config.toml
hidden_size = 256
num_attention_heads = 4
init_mimetic = 0.5
batch_tokens = 262144
Each number is 128 + 24 x the weight over its row's rms, rounded and kept within 0 to 255. Layers, rows and columns count from 0. Numbers have three digits each. The size before them is the row's rms in percent of the matrix's.

# layer 15 MLP gate, 704x256, rms 0.114, rows 98-116, columns 0-255
102:136116147147100118096080190102145103123125094153167092120142132133108082125157146143108138171125134117109091121164144180142100122118148124119122116103130114125111069114140120115158134132141105135149126136132180107101123113133182151153147212108120111101139118070118113092173135115100136149136108119159101106139105090169111124073110115122156143133119160132132148110086122110107083107136117172144152132135129148137109087112153135104155103147104111126122121157122147101131104152123066152140088111141146164190148118108148113115140124166134128136124171099097132115146124147095124096118093117135149131123176107141115169156130108125113118149117170121148110128093139128166168108123115150124158100083136093132121097159105136154145131147130115111165139133144095148122131145091123
097:146149069137143110132098148138142193125114140101138178129116108154166152095134136148096149146172106113117134100126141149084116085174108133159100105124107165129119104126183118113125148159120121133114110104179165126122151147114131118109151146148139130110121111145124130137131098119096110129134112096127093107117124116135095123093141148151167119117127088129131100120118130111154149116056126124143084136101126138150112169146111086117160192132126109134171090132124164138121146090132112149107144143123130140103166100121151091177107140135111140165123132127091126137120095125080103159137157089118094175136103119160128160116102117125134104188143085128151098165151104114087171134116095162103129138156125134112131091169154146101118122118117165138130142108153091126105164146131141
097:107150116144137139098128168135107190119120101152118152123120141138141124144146131089149158124136147130121125141099159119122147151138112145121108082156130175104132162119132090074109151135146157122112133113136131121113147136129140139094161115153099161100125116158127172112156130131149093142145117145140127123130145084146149110123135111122119118083110134123187137136153142121118124090148086133101165094108077135108098104115135145105106152096092129102138085159133114117111139096085147133112139169111110121113147126160136147140161104130097158097166093093117144168089128188126083169178127106131117102108154126114160161133119123145115113105168128166139131144115121112132136133106150120095120126185138188134116103134099133160127138158144115108091192173106110086167133149147069
098:091172103132111138118150087129144159102103085127111155133126069115117144149116146136115104123168111141165137135128132116105122148132175100135129096137145152126119115152147151111108104156126122090128149130134094100154127122140137143153140155125153144095108182119103133040129152134136144134138092139112147124139135048178156145094083130176103125133138134130103098158125114134110140129145115169144131141078097137148104118130094153110119137149132102106110085136132118122172160142132124125148148143115100154087166151114164143151116132127144166137140134127146138158179125105081090130108115123122166181132079135116121142107151135114136113091109118141117158089148127113171125108153100125112103154057110121111097164139178121149098154122170109091147150127137119122143100125114123
096:142140104137101131122144136166130133069144124119155110151137091144161121123153121132159156147111100099078119135136109116140154184155126087085158128123120109142105108094126118106098153092163143106159120094126145138134168118203144129163087130175203115113120145131112126129123126132151097128127115160112162157131151172112105079092118112132143162113142142085116084119119140122094153142150130101111124110129124128144128109090135103163148161143115123176130151104106103152097148111141154110123070131171138064130103105111132135119121148111132127136075131122106110119106146139114132181155129127090116109154115152118152123149161132133104152150123109117128139146142114145115074135116142112138148113132158128159058075157127123149158152138089117155128125162133124143132131098135087
096:173115108172157143145108119169153105110083140095144179135107172113082076182132140165168170123116159137140128092108146104142154148128124169182140124132097117118174140138140106129144067138117099125148110125094101145098128135134142105174140151135146124124139125115115112096127084107166132092130105101187101168113112163141127130122118154140150166140139142086109103138141149123097141147158165106131109107098167132148098126167201150176171140114149120146124130144126133141125145134117090129117118151141119149150132100156080154107115107094116131126151103081118098132144092104126085118121095100141154119114136132110165102148118118172098129154151127155118149143131082127141141139152139110133111091136137126132182134098109135139141164133114120140143123121127112108151145124147113
094:122149082112121101135170125121141112154118146085096145168114154174135147158165150144162138110132166147149152116137094145136162114123137130049130083100127122121191116138160132123117168085166118124046154165136084116127060128159121103144113142156111124129123136116132133125146127145103112094168178087150143155152126102150108156099147099110138083165109110154151132123113103133126105131117098135151146172107139186099148143137165132093143101132142118128136116139146135098153134123113124139166126133117121100134118167129127113100119155128100161186125145125134121133139145139114121097135167085145107137133099137137154108142124144114133096137182107136103112140138105130119144156132137110142099146106080138136086127156144127169157116154162123117111156118152099114088142127117113
094:107124135104134140091140105088155151148141142149147162138116116087132128152137133121115138121146119090112129162110096118113111156147107125175142158157099137116138156199151101123124128178136133148152153106115121128139121092135122145117085143141129130136161107124124131135136118103130151140100127132133121138103115132152121121121151126113155141115129123146116120106142116112113121156122135153132122118103110111091116144159109156090117143162099137121097186142098072109098161127104142106141105058106148115167114125099112144157137141060098100133098123117117112121167144146140221128107148169118129104103081166151200134165141131133124118126109098130126154148150109118077099075131133130147123170121120140107064116155097123136122164124158165133153132138142165138064102134133158
096:154090135126160122143207126125103170083143113155151143146138147146152126097158137140106129126115126105147112107105127082102139146115106107102124090090096132111122147105112109116117161105103079116126152122114083056143150107127118115138139137099112114115142117138095178130106113149143170113117146154097173140166163124109085138177146102152101139122162123135107168117135149183133112124110130143133145172074132126134135135129162125166110119119119098139128123151121212094130165152141127121126109126141129151157160136129085100127094186128139115131148141112103128122097112128143099119104113130119144146123118120135105126135111110151127136123107137121156112165140073144111160104147149153146123117102148165079121103089095119146103186128106142109135109116075095159140139109135135
098:135152177074152147129166116148102140166109182119078166124126098107122123128141112119119096131128111127125132090175149107154129177154080134126184127112143097119149135144126145135113123119131155160114120146116121123106125142088147114117123101130096142119164123083118120166145121185121111130142169129153150133104179143112103174154130142158076153134152096116149118097104120142131166149158112147157135109152130130089120111173081151122146139093143118100149121103167161081144141155140127163143163136079127115120123140140068117147148167112131138125134148136159169142129153134124117196083141105127153115136177117109122128137148197124108161117119098152146092100151134157105092100108108111141122147104143118124149129151146129125131131093098123120129173132133116145116126099134137
102:102067151127087115097091131100134120118105129129133159138102088058140103097167113108088145148162154139122145086110123121138082128175185133144123114146125115117133064124185121101121127122144117147143137134139139132109129127107142137172115148125150107089117111132144143078139138135106087113148118068090135112100146098094097127133093119139168149130123146119150115082167143101104092087139098145147144113137117132126112128146128131127168104093151118171138140101111132092146098118128111073108179108080160132105114126108165139146144134123132118101142128133081147166115148148142128103148127099104137160147099136153109144141096131131105147140156064076151127181082135121124104118107136116136166108113128090131129089115109154112129130120136136139136147137128109139165122124124108
101:151152106114155148127142126111113119132079155112124092114103101137066153134101122141075146116118146101098166167138108158084114117084143140110141132135109160134096114122121118173139086109136117104088165141140120145109124109132161171164114141120129155125166115129113128112117135137145118167116169091105138150131079150129126113098122115081143117119155113113155145139114096135124167129142124138158155145159116128130137124109085098094124131108117104105139139123135190141109120077148184164134176132136171161140118143115176115110170129113133051139148065144194133126133137171130128123169120135078120124157132173099127117133134098113133133134131120147149170115131135123128140124121161131098143132124147167176099089125099135136139150120109133131099147127088091100112120115118153
099:133154147164141129109180149094143112088102114115159053108100193087138132155087127149124115122112142153130113159105149145172128103084103150139165122114126138129142127145134118150127169133135127138132137164114135123163112181138131163136174136103138132131142128121147166127118105157138127119136156161134112119171115152106121112114098119131112118127150128090105134143128152170135131100085126128158124073146121122088147133107069113063178143090155133157111105141159170125106101144142110132147143081098110107160149090165113117163161148126157133156122148119155142134178127109108131116129120140105122151144146139153108157140117180122127083118104137094105147158109139138122113075085153128173119126099130183106117136113113133168145137099142107109107153120134146150130118133129094
099:100156172143128177101162103137105076123127138126138118167138115145124152163123099147107129106126147092103100166153150148082095128078160162139131166168084191147113119120103145136116149116165133123127089128159076129138099142112113125169160135133107142136122133115106132114135117135143128138116126167140150128133128074118088142136132123142168113107143107140171145198177119130149088092089122176120121146175151147149147133100125095108148104094134045164107120128112121142107148109102137082141148135124133149111133100130136114144142133155118125142152114122095137119141150150123102104156137180100126099136098111128097103150151119169132149140120135098138126161130101099176140133146141138133097124131139156160132146110139139100150173156103130158114136088137140123152119089134099
096:132094146101119157150168157144093104163185144124125148151130107088098113134102102103117149114134086104136116116136161081168111107130109138153141169140152139105123157144121134140175142144149158113133188149174141142109107099124105152119125154183148170127126132089137153149130093126141137151158176085113163167114099154127125124132089130142094118145093130122183110105110121171129168142138115129138097134129109131145085093172130109150105124100121136159075142126147145137111113110149142132095055104106079159107119158157114120128142131155078123126113145145107123130125079170105149144132096120147158119119146140107170151098185176124110114148109092079107136108109117132150133115126132119114107129141111138106106132122143166150129134138110135157143119104156119109113134108136145
096:114127122155133129142160055150086156118070097091075134115168130106092110142124129144089136107137119155143175091142134162129163116101093123108118103130099139155122139084150125139160133117180089142110146141157143124093119121131121125169115111102086145090120177101108134132146129120110111107132116189129141100098112154157103161162120106148136115133109160108108139066136075123136114133120183127137114128120136114107128116122109140062143154131084108099128115105131140121107116122100147160144132117165125118139118110133163117145177163118129096112134136127099135098159144155159119114107100110168180145150135115137130112103159102141096155149134101150152138112124171128097119115088110134113155129131167136151107162105119150107137131116095139112118170130106098149102137114082158
098:146129127147154113115117108171155142156145120107142178122172110165104120116177109120106158120141115170130113101109107175103133136069127133134144136093100148151148136091128097103145139137134100114139155123137169104160105134080079138147145088126132114156129131149102112125148147095147144142162113081116134159123175147129114156123116129143131138106143146105090109124124155141065116087162119104134137129079118086157134155106134131086130149133100121151136090160109093098137075091113149117189140150116128163130104108063113142156099157132101142130136148134132151101159141146123095109149122090150119114097139118131119121134159074132106066100086141120102127134130113088130159120127078135079119094123126084146122142107113119162128150142127148120151117146142128140109110101120114
107:107148102141129121151114088127174141115131154126131153127121143073139144124139076104125103127131106149118150127144099150144126144163112128141157131138134117150113124141143092150148173086133136150115121123151122126132076146133076131103113169127146092081134131157148112139143149141131145095138110138102130151138141163116143145141129106079148129127109161118132114113142129126097119104128098068099149108134137125125160153163125122087099115122172109087046186155127122069128138123149153105087112135103101133126150167141151109142099087164141111135146106113087124158119147121095102124126095112064164173088106176110139173172166149105099149149114165144157146161136106147158126116115135096140145087144155127158096145083122141121160109128114105127124112109138140138151131111132137
094:125159148123128078124095136134126133107122121126096140118107134100136120047105152141115142138163107105155152156119128124116119132135114122089142133107141139144128139164138158126134136126128175150126142169120102110139130116135071150145127099085139150138146092121043183145124171122135147139061124115125121127131120126129127058150125148134134132120107169168131116101121138146087136126055115111158081134111115150173145129132146158113131090137146169093126152138129082147134168149125137127132133124100131132107171149110136097137128137115164164123103088162133080125111122114131100176169084147163108080136133117147131105144134138138130099115112141150097135125132165129133129144144131173125118113135178137135157093087110113145108132101117128133160069162141132128122134155171150
# layer 15 MLP up, 704x256, rms 0.119, rows 98-115, columns 0-255
100:096104123119123146080136099111147126143116170091080110139142139150079127147108165097121136109118144112165114138146109172113167134149129120154148126119102145146119104147115132129172145122090159109062074121112123135095121105144100116136134142132125168119116110097148119079106079149154112108127131130141131156143123099135163164161158146111079126130091166127128137141166133115141156139138107129117074123150170122113119140117111120095132163141136131164116143072164101114113121142120159135153139147169107129141149108122114164129096131139094147064147145123167124072110139131121129077105127171108143139134118141130151083125138123140062146125147124110146143139144139172125112179140119104121136173109125162124181120138117119128109101133139115136151099113104136147196102107169143
097:125125138114094177156169112094096122123126167104097117145083099108151125179130154120150156149110146101135155135103156135085135124114126096125108119176114106123160144149143132143131167096156147110138150120111088115113139142164092137125157139170176083151142168079115140140159130117101117116138159161146167090167124129115114102127099117131144152160127107137144145126093076075113150141115125149143179166132135130152100159117146092099157036130123177116134113131165127098118121138142141141141104127144143175133137114129115115121128125145121162123101118190110128135090134116177178086115100110113171100158137152118143139109121120140116108122107131118126102100107151109144130172124093069139127139086122111121150105152115133099120123124097138150119112118128147118128142137131148
095:118157172119146154140145097125105091147100119142138148166145087164127125179077101115118161137149113122120180142137100119107124129131155142155142166138144122108145157162095090171123122132129176141180145146145147107086111090128146104117135155197158131113158138122120078131167140130089101087114111122145124147113102101122148121120100124146114171124143122128135122120177120136140158070177123122150118145139118154108118133122141141140108131153134125125089156126116166152129181097092128107137157124132143127157140107111132136073144099088108138141120134155127150118120117128193154123052124107114120130133115118111134080102111133098154137101106098113138111095130137108130115117160139143155130087163114137106149151105165096059160149129136117148106119102151103120154144113120131
106:166150114129147172152125165121120213130125154133124160074112154131127171127104153108159117125138139113092172106149126137117142108132127114185142123127138093077089148115136104137145148125124120183122112151141141122105117138089125141155129169155110112161143155110107115127139127126137171124126114126145123121127115154107124173097102118078107166131131104142153162114157129116127137097124144091141053130172117125149107136141099143110148095100135122134166140085124096084125082131065164143123110116080155102052144124113122118134114128117120151151121090126140113121119066107105082126093143139144122137172119091131084147104111111119127122141139147129087108158136167121131126156113118133118141109121100113156122152156134114153125169123146116117137129123132112170089163123141112
097:074152096098110134135118085114128137135137134078119140089121154156134136135155120091126130141115160125153125120133121100142104127138131067157152129119164115081125136167139120131117151114101169119092117134124114105120141139115149173135089103142142121136083176119109105126146110122117154106157126117133103114121120132122163136089099110145120128127104137136101126128100126163152140149108080097072171172076135094132126161089149125155127094128148152170089161112147125164119126119087118181130130106074096176089141115106122102151114159123125156119100106094126128164120195121143152134144127135132132110117139116153117130183115120157076116136137135135107156112105116129127108108150094118094146136122120145116149167172111127143145125125131105181068100100134153128131183162133115
094:113157135126108116116070134130144110133092130143123114074128122140160150123163187127130113136122113135151127136090144133130166174145147139117110121176133139150122145131124097115110169138125095166161105093134129077171168179185108116136124113095162117150120134130144155105128089148124109135178127091121126107087164129086149137120138111132136103116099128138164133124139161150124097148152101162137168121117100115118152143117094197107130137121155107123098108102145114105131096131132140140125158141131095133125127105107131157111108111127184124128154088118120135119102166154136134137134148100128165078095118126106124121166147084127124114106133154160110152149138148106126166164097144113098153148143089109128092125138094097090107157067086128081141157170125105144098143126147108
093:138120144128126128135103126140145138203110132136158183096097125123178116129110175144112109135165135122137160091148137116123119129150148154079126091163140117112185117117130149140115152157100108144156113173133140166122085113123165128137118168140132106136126089143180104142135119124092135149139145099099165137113155097133131131165125135140155124129103127138170147149144104145163136134123160130150148105107096105189148146150167129146106141153104105120121130132106116144148132146143097098096121108127136143143100151140147118175146096152121120106132128081112114143134184107144126087134170116117145142095121132177126108139104122177139103147083133108158111111087145091136170134159101159153146110130074136128142089175161099172131165146112119152138085101134147144152099111105130
089:104135134134158164152137118116114111151152126123154120108114158099097134153112103130099150138123150133122148121094098096087097148120155099119123141182103164148124152136176175137098140138131119126128105142102119119138137151106139105133136137154169166157137102111130116155102149164122135127122088151068130132168074124167100114128148141108109117195147146101112102146155166110073136149104143093170087175116107149105112140133102130101103155146147150117093129110155132129113115158150157129144100162136115148147120131121158155160128075090163122121144100105140129117133127159161137147141104101132095100122122108133140162183170119111136098130143134137151162120139127130093068122126120127130120117168114170088159144144107091147145143116134115144145120096107154112101135195163173
094:160146102106127139146122162143127127115090093082147122141170140126116107183119100107060130112131131108129121159132104174144118180130118136142103109136099126135127148125133112089154138141105140143139123171109153184141124149093130090156142144153105121097097142135105131154158099142127154142106190098123081097139163140090113098142140121118115110097134137124113078126140146151107131089138189117122143136119105084098132129159078145088118138136115151114110112137143072136124130187154136107111117119069098112127127122115158148127131099111093158117148168138102140089121131092114113102130106148172151164141122098138155095114134125113129132141150175106150142127106126110157132137119141107161134134090133181109115119104137074092142141110151160147113126086106120094152171120130122
098:118100117129121133111111143138146139135136158127150147137159081154140116122114147118163148152147109140119122138118165097129118128160125141149155145174092124151133089109146131139163118131141150087100163156126129069106113109103145128099130124131126155078151155109165135145100100117122161072125126120129115131136138124128156104081151148134164126137164148092129088131131145155119126103093116130138105133180131180079128122102115120088186140101144158130084091173120132148147125111093098100142104161147127104160111138125114122136146128097083103167141126115153115111106140082130143129144111127148125090113126118161165138085143155130104110105101134100101122110128093133109163137121110106169128119114150120114136166147114168140126134134078043150134118164139134136155145103132039
098:151111128117128141086135112102127109111117133174114121063109128140148152130132167178142125144125133122117124122086108125082109133129084137114115139093130111103123192053131110127132110081150147148150162115133122145192130161113124138122144180153142148126150084123145148124118127090136123131116124097127124117147091116127138104090123156146095149144172172124100127152162156140122128086141109098135087067095091133130158135112160140128110139105158145147116128127109117119086125130120087099160090095145146136138105130166134150104117139153124109110084100128117140111140129117127117072125138122112139137098113155108154126127133148118119131112113100187163137136128156119167184124126153122177143160164147160069101156146081119127108144148122114160109112112150154120112082121148105
100:171131168105127159150114158137098131169076109110110102180155055138139126144097092098133157179113132126163173129115124126131123148127084123135089129144108143119120120105101125143111141181123106166127126154145130104115128159133096121147152156139131153103106162144122129133145113104106135141130116122128144163131110097105080137136153077124115156132143102111135162110113109127140144092104123088108126088184167101150148138147155116153135136099177146172168103113152093106146173129116138139107143127117168106119109108137136084140138147157128122124138148136089138146150153126160151140130151126133191107136118128109121139162137105132102129183085081123106117160110137098134138150151154092103164134124174120160103136139115117133139131186144135165102141157137138088117129119133174
102:113121133134113105123068157155149143129134186160155122096162158130207151150105111149111122149130115128114126130106184152125112136102120140134132142133153115152126144078159133125093129194126122117139136109141115138093122142145150109122150108119124126169081132141127149117169136138070148149107111151174181142090116123094093101147123162132125127122109164144143142150120162137140109173159130121164103167146112143143123165151166110097139077168124141108139124179121103148114127120165135120125154149144141131074177121118126161138159071147088141104153107167155120141153125145146094102135118111125113132108118123159149117085106151156143130148147127118167100099153114141138143088127107117093136126145145101144135149132072101137128092131133101162127090112091122124112136150152119
101:134138132157156132102188131129121117141113136127194131105140148155149145158120146117127110107162129168110168130128138130112122085141070114169092119125179154124124123135159161150130109118143145108147098153129119169153116107086135126126093126134122118113151090141135149136192137119137121129097125131166114107109111159153108148173104129097139124105137150112108185158136134146145120117076123110140139110155088117080163088154096157127175108096120131115123124153087163121163110155100121159140099127178148100144112126163118119145142127129115121143127076156187123113107141158141090162112132125102127087141159119100128156133128132085127173144102106092108117131141116146124095106148093096122110115134164100104180101187131143095164141097132138120102109135145126115127158120145145
099:185106128098133145136155137178131147132110147172163114135185138139123113138157072128111098109158150140114120147171167090151103127120163115107144144135141140124149144132143106110121065153099132102123151166105123114117131113126118088196112121124160167140117178107107141130138141131148103108063106146120173108126128140149088125115127166149104143134157168130117142093124142141113172130109136101118155118151137167131109153159118136154115141092193132129095108105105162136128080120136098085114141133113162133120169139108132160136121143143140134129136116156118114117091144110086139107110105127149117082128098146094113165129159124096135165105135143080091113140074100133121095102106113131121140161110081160115146115091134138126115118100118143116112122124156138149137082098154134
104:136122094104110131140144133115103128117093073120111097117153120150102106149138121158117122148144106159092116130193133111068124089111094056147129134150110175121128161137143118112100142132094133150130136175149167132119140137198139119109102163146114177138122178137119111121118113122116066129127121161104098146134104109136109129124116106119131123076123123113109121091153137134132154119123174112120115125114097115127130134099118157168117159088088122125129108127079084146120144147116162162155137113138130115188144150149111101101107113107113136130138106156137121112104091125099146112161132168149138120131161139141100099131119103123114129124127127143121149091110154135090136142105143106181135098176154133109100097172113116147167076082133142106107154090161137110140169125107150
104:173148161111134116160076144118152135124145165098147143101073118147131152096122113082134141147125144118141120099132100173099153137135092162114131137159113117149125145116107141136131107152105104116126112120122128160136136112119106172132170131125134104129095116179157067148115152165119148103119124146134162098133116079131128131171123165135142114158163127094161125119140141102157133131117115169140141097141160117122119137135131121158152065115134123179143144136159155119116136087150130076100121109143159107143075109131123133141162117141118134141172126176147078111102097128163100138097126124053148121102103125126122165118124094170129183144109125133120104100149125106133070120100111134152150125166129156150136079132098158130131120141139129153126140162123142096080138163104147
112:134096144134129137144109094150125165094156093130096151163140145159141099116158123134103130102094130106135102139123113158140158185152140119117099142142134127105136116134139170171133102126085113100089146131146125131124140177119104136130161113122140142122134128142122159160176125130176164123114096152142151163148086142144100085128129128084117126118110130141131163075103154134125172159144132119128150130126108175134139065153104064097116112088196126137114144109126113146142143106119178140122121119109128110128098095141157117132121101137134147120135153131096106199156100139152114100139128074092093141130157127128082111100137131114135081109118129101121109118152138164153146138137151098178152128139136141105130144114125146122126123131156076131142160135163118190151115113170105
# layer 15 MLP down (transposed), 704x256, rms 0.114, rows 98-115, columns 0-255
100:130176121124126142134105140108097120117144089094139129144145144169111086144168135168088158194140142135102143126110111143097184130145115162116129141084147091152088126138138133105114136191140116108113140106147142146112153095136122120114127146154105132119161151144118146121141115126146162112093130108124150146149117160134092150149100166132138120140158153102062145131121153145133158116137133111136139092158108104129128116098173122115173103143117105086143067109141115149162103136141079130111083047171097173168129156090136127120109084137118130113135131136091114158114156107147133152080105113143137131113113127140157157110125142155131156171133140098122090123131169151139146130107146125132147081128158113076132136161087105149139101151133133124135125158134113124114133154154120
100:104073097138116102129164142136133139117159093141118097118100132094133160111100109129113135136061099122116150089116153121189157160156111085142134134138126125082161133124136099106144126127118132143158138139096142142115123134155160221138095166129103129112140144164099077108126129163113106115145114146105105115129124107106091110160135163156102098101146135132110146086089094140119114116150116110062111144155127100144150118131144139107128125120107135115090141096135111131114099119110142100129145142124124084121115144153160110145115122130144136141101103146141108140141174123159188139105103190116103159099153140095113113102109147119129124096139102115143127167140104112106108132130148119155178131141130150137119147068123086132132148118106127100156121109126197177139145132149139
099:144096133194127131130108134103129149134124129126155150130100079108092097126136144130111111132143107141102136155154141131143133158084113181107126149145136172147143143110134140123148140103158153100114144127091124118132107108133092124119106120112149149072097135129164157103128132136098115095149107089181111082086115160124109150080205121137154097115135084103136125079108109099105136119131121154119112130141142145138098160161131115117110100151130103128109135090137113122124142137142141126143134125111120117124143071116108097161118148154143075117112129135089154118140077120161117111141127120134052113150119178116181101107141143150152151116183116154120153132126096117161139126109116132128129128187134152151107153177096102106103173126139147101138120126087128111078100133128134
104:192123121114135141127125135134101100098128143181184118137105103099103111135094193091130138121130120121170138127130172093131157124117123114173123148132116129131124097098161176135170102158131144148151133127132176152124129148100148109150108130075146124127141132148135115077110110098140091118071123104102135154143128089146160136084129115105118163159161129172125111131148173140115144134108142095107129132145131125142124109131125168162170120140180108188125106160143184120105150102115124098135111096133180107115111146143101141181091125127099121165109106160149171153162107137143132141130142148117128106136094113168160127121125129112087129099111130166106129117108103118161117139134118159105102126177122162127127140112147110138126124150138150125167136159139113143128092172108107
097:149087116132154124123129139164143089109141140118123135096150151109117051069076128119141161108114108134141137138125106181147135146125106117135138139100123168125104155106132157105167100121177114166148129117103124138132119114167144125122137151141110127137126116136164125146125127119118122147159163079143139141121123134090073113142142153128153113122087127096156093118176109152098092125164156120115115128143148127156172090083139112110114166102136125111131159131109151119115158137120138146109100119148137156138102141131084100125131101119132096122104109123097162058139103125091154136122125160153107120131132120128107133129154111138154180159126138143184110147070144123110137118146099137133130098099129160142076108127108160108106138147170136125219144139176148139138131107093144
098:134137157098179139149097108124090163165142129134122106123149120143110164144120141145127146118134134132111073185139129106150141126122122091138155109151119158131104130117175117152103104092118164140166094080141137182103146108129099155131124128151142138149176101104124128106160099133105145199113173154117135131099090163146109145124114135164127164077144133114149091101168130165136110170172105110171146138137106121133085129120087117142128111133148132112162130131157135167090115171126105090149138109161158199163131144103131138117137089146132098100095070130109111133112166133155115137115127098133127118119146092135118103115136108097109115119157122090135120128137119118161138135098129124115116111121094151099138132166121134136117159163160142125138137081096124085108116102150126
100:133124100102144125126169099146152150103093128118147138089141130131150147111128098115068120115109142108140062133118156143165102100140178132149127135134137110119095147150131121166119143088140126128127104162134128155144121100112112131102099104161162121114166147107158122103132126122117118154100099081108114109149152118144180141111145155115130142130148127106142143121154146110118121101095136116103107075151131134145147163161127141121145095105146149107113104059114144104120129116132089115154154124126115138136128159166072109103094141123137111146148086104088132137131098083188107138123139177099116145149144138101156061103115135121105149109119124130092159151157181120133178099145114124144111116128082116121117147098166142116094129113092115139112087123126085118121057100122110
093:125165150124127131128104157158091153152119116136127125113100132155193115079125119167128111133150141127147147133116113149134154115121109160170107131105138120137135105081108118122140141143125101123146123145132155169131140151138116113145077104111076090128143110105101147129165149109135089117137100139158087153105129121170168146161107084111142142175136158120097120135146149156102125089111152160134142109097119172099103110122109098129142143111150156137147134151091136117165097135151097160109102138112139100141109106107159075147120113148139167148108180138149136151110145153119133202129165127113148125111116148049115100122153122109148115103129091137106085099114078112149141146122149122099104148122141089125128139115099144109080133140142140101116116112088132135176180111092115
095:131097132141139113106104134154125085113122117154133128129162140138179114114148092173161135126152147140122070128136172113144146073155130150110144157182125102101119099128137175154125101172105147116107137105120176093125128096114074118119110117141131141146128144146187152139101149135129099098108150122171094130109101126160144114135113130098098108209078124095142102150106086139160149119154114145097156098118125134127137113109117106140136170152176115126168147151141105115126109141105128087116156130178109116106138104119154121148131108123149150096138128144146124147146167179127120104162152103131086122079096109136119121117156114139111117130126123107088130138106101163107134143150114111156108116140142157162154141156129124121191105066114130149148127131114110125123091120148146
102:131145179112146170136158122091125129161121128109094131127144147143128146141080106144062182139176161129141153120127130156097160076148113105164138112079167139130154142120111102123118099128119156119108084103159117129155155122133113116127130156138063131109081185140121139150148122159088129127108131120147142150134135106160107108121138127133117148129104136088136077137152114168158133136124135118107115156136092133136115121130113135124131168155155147179120109116140137142115111160100153141103148087108131155128117140133129108105119186161100077104143107129129108109131106141105153124126138164102110171109129152085133151131151087147122131124145117113132133122128209149129127110129124092179130092120144115183162121072111140118181134110112129086132149109126148131134107163142154
095:114122094122154115195109090092127122162153152125121131159107120118107131129112091130134156128143137097141171116133114144122100117115112134131132127135117112153139107137114162086100118136119153134105141123159108111096173115155123124111112139094120079116129129139113137128118114125067094156145141122110140107122121134113157128117129157131131135146111124120108104133058120154139144070126101133116111146132100125110147165128110082114140173149134100097143084131178109107161102094128130113086132129094080106164128142127151137151131099146157061118145159160075148160134126092125127122153192118162114142158133119119116096109116099143113132141172107125141144164121105197118076111152148081122130163134136101115143117119116102091123116105138154178100113170119116190147153097130123
104:118146150115140158109120121093157110120170087151131149130132124139096158171103112118131124109108148139134141121121139103108135138127157149155096135098126110138115165134115122137126143125127122133112152167110129155113125087123136179116119138128115135128150095130119155120155129088129119103136142123105107143140071184152133146094106143129128107145155106158114170116127116155131173163158158148173112102127071111133102101092092138067114118114122138118116128132150106154129087124126117162115115109140147114143111172118091158131142121078144121134149119086133140119078099114129082144151145122096084125218115078166092132173101131137125120079116146142105119164116139095160125092110129133106161144157104107127080105148094108146153183107091099121144110106116150126112129075102127
098:105144113139152151120108106099052124133122101163115117139147180129128162137164157141123120175078108118129144141147123143144161069127122157150147156145098099120145153177120129125156134082109153133150173082154110129173134122150155101130171115117131155134104115086102138129110109139103109142171134120068144112136133151150139160124130118149147113118115152164092105125141093157143173121123092147133132150082151106127126120093141099101096161069143165089150108138123176127131131153121118153128142149097149129137094200141129132118140154150175114127161137112105111137115125114136136123140124163107102118119137165169125118145126135141112100127154122116127111141080121078111161132139151137175148125081144091110147110114117114150105130134093163118111136091121125158145103118089140
098:143085133089104115127119119147148149117130111115122073113151162147106094152195186118143144133175118154072138099161118123120144149128123140116129104091146137119161123178201137169100114146131111153135138150139121139128137116131139125126095110112107117138119066109112150153124166152162112146131154095152155132164104134177121088114116156083166111070138118119109144124110137140075114132118134112109159073157125151122115103124141133146118126124146144125128163136122137101108133126100121128127103128136156135146158102084099126117085104148137170076106156103172113145130121118109090167121087117123151098113164098144142095113082153123099114142125116081152125141086120135107126124146127162126124134131156088116151114146091159146118123077156129120117130172143154135148118146142158
100:092129112121135140152098127131113115132163138130172150138143121168115137082134180107121132094110134176145126070132177163079144143113100144104139161133139115177114171095160131118120151166145090173082128122134124192154131153127116112093157103138096139138134129170145154156126115138127133145120154128143087111139119125147107113133109134096127097160135157144108144133120100136109091122135117168102116128107107112127141137087147146123201111141117148149118126141172162134129138101125070152126117120102123153113126136134119158144090123138128133128126081145145113111165106118090153132109145114098177174130126150119140062087143157133135123126160140150116143093119165091119147154125151115165159155097180151129121110120154133127144108147114139187118115122133166112158092148109151
103:142122110160087128157156125100163100126097106165083106120105094125167126122103117150136081109117112151160168148142136135131114146082107164117105139106116187110136132084148063129115103110118099145143147097135130142131132131132100108203152138137153098104125115123118109127118104165153108121121112124128143122124115140129151144074132131140115120143134155143105109092122129156094108171084145137133105094128119102125074120135153157072140150117129123107087141120116128107123171113111111149089147146108183116159160149148102150126129092100133153131130137160153123116125129144094084089103120111131125126113145143145096104082111097115124133097124135123096143109073178148113136149104116154116116153131132122175113201100109091149122114113092106121142131102146163133112169114151156
104:115125125133144146183115112090124121136083118114115081120168089085090149129148090123130156111127106136136143080116131105125128137123094182113163158143131152139154129117114119079151082141141163152144130161109184123115157142131125136115146105158122144143112096124115144117163122103192157088111135123103141129119118150102100163125163147105104166139124134171117108206153126133123110125151088104123144125157131161094128167148172109137132154095146132145110132156121127158143134118143148098124118127105066099135115113120144134098160171121151120147168126133142126029118157127149113132163189144167132082124120131099107113117075127121110127128140141116114111150146142116126127105097114116128110136127139141151114144148094114151169121093133135153170132100132135120115134101150144
105:119160148131153160087135086177108137098132145088125114099103106081152147100127143114098151154097126135090199134109112130138134132121110115187127163144121109124135142154177108108100122155119132146109163116123123147106119135111137176057176124136142139062132127169150129140159122149113130119088095123144115097071158164098101103081150143101130137074111125085115161152140124108128121119120127109167126137136116126151115130120074136162054134122114134161128097124132117126147114129089127116107118149141120128121110123139158133096116111122155093134134139131115106155140103164134100129155106087127161142129102111130119115120123165094103137158157107165119133137140098134124095150106123126131140153146112128118079125106107123146082102130146086121099143166122097082129114163154118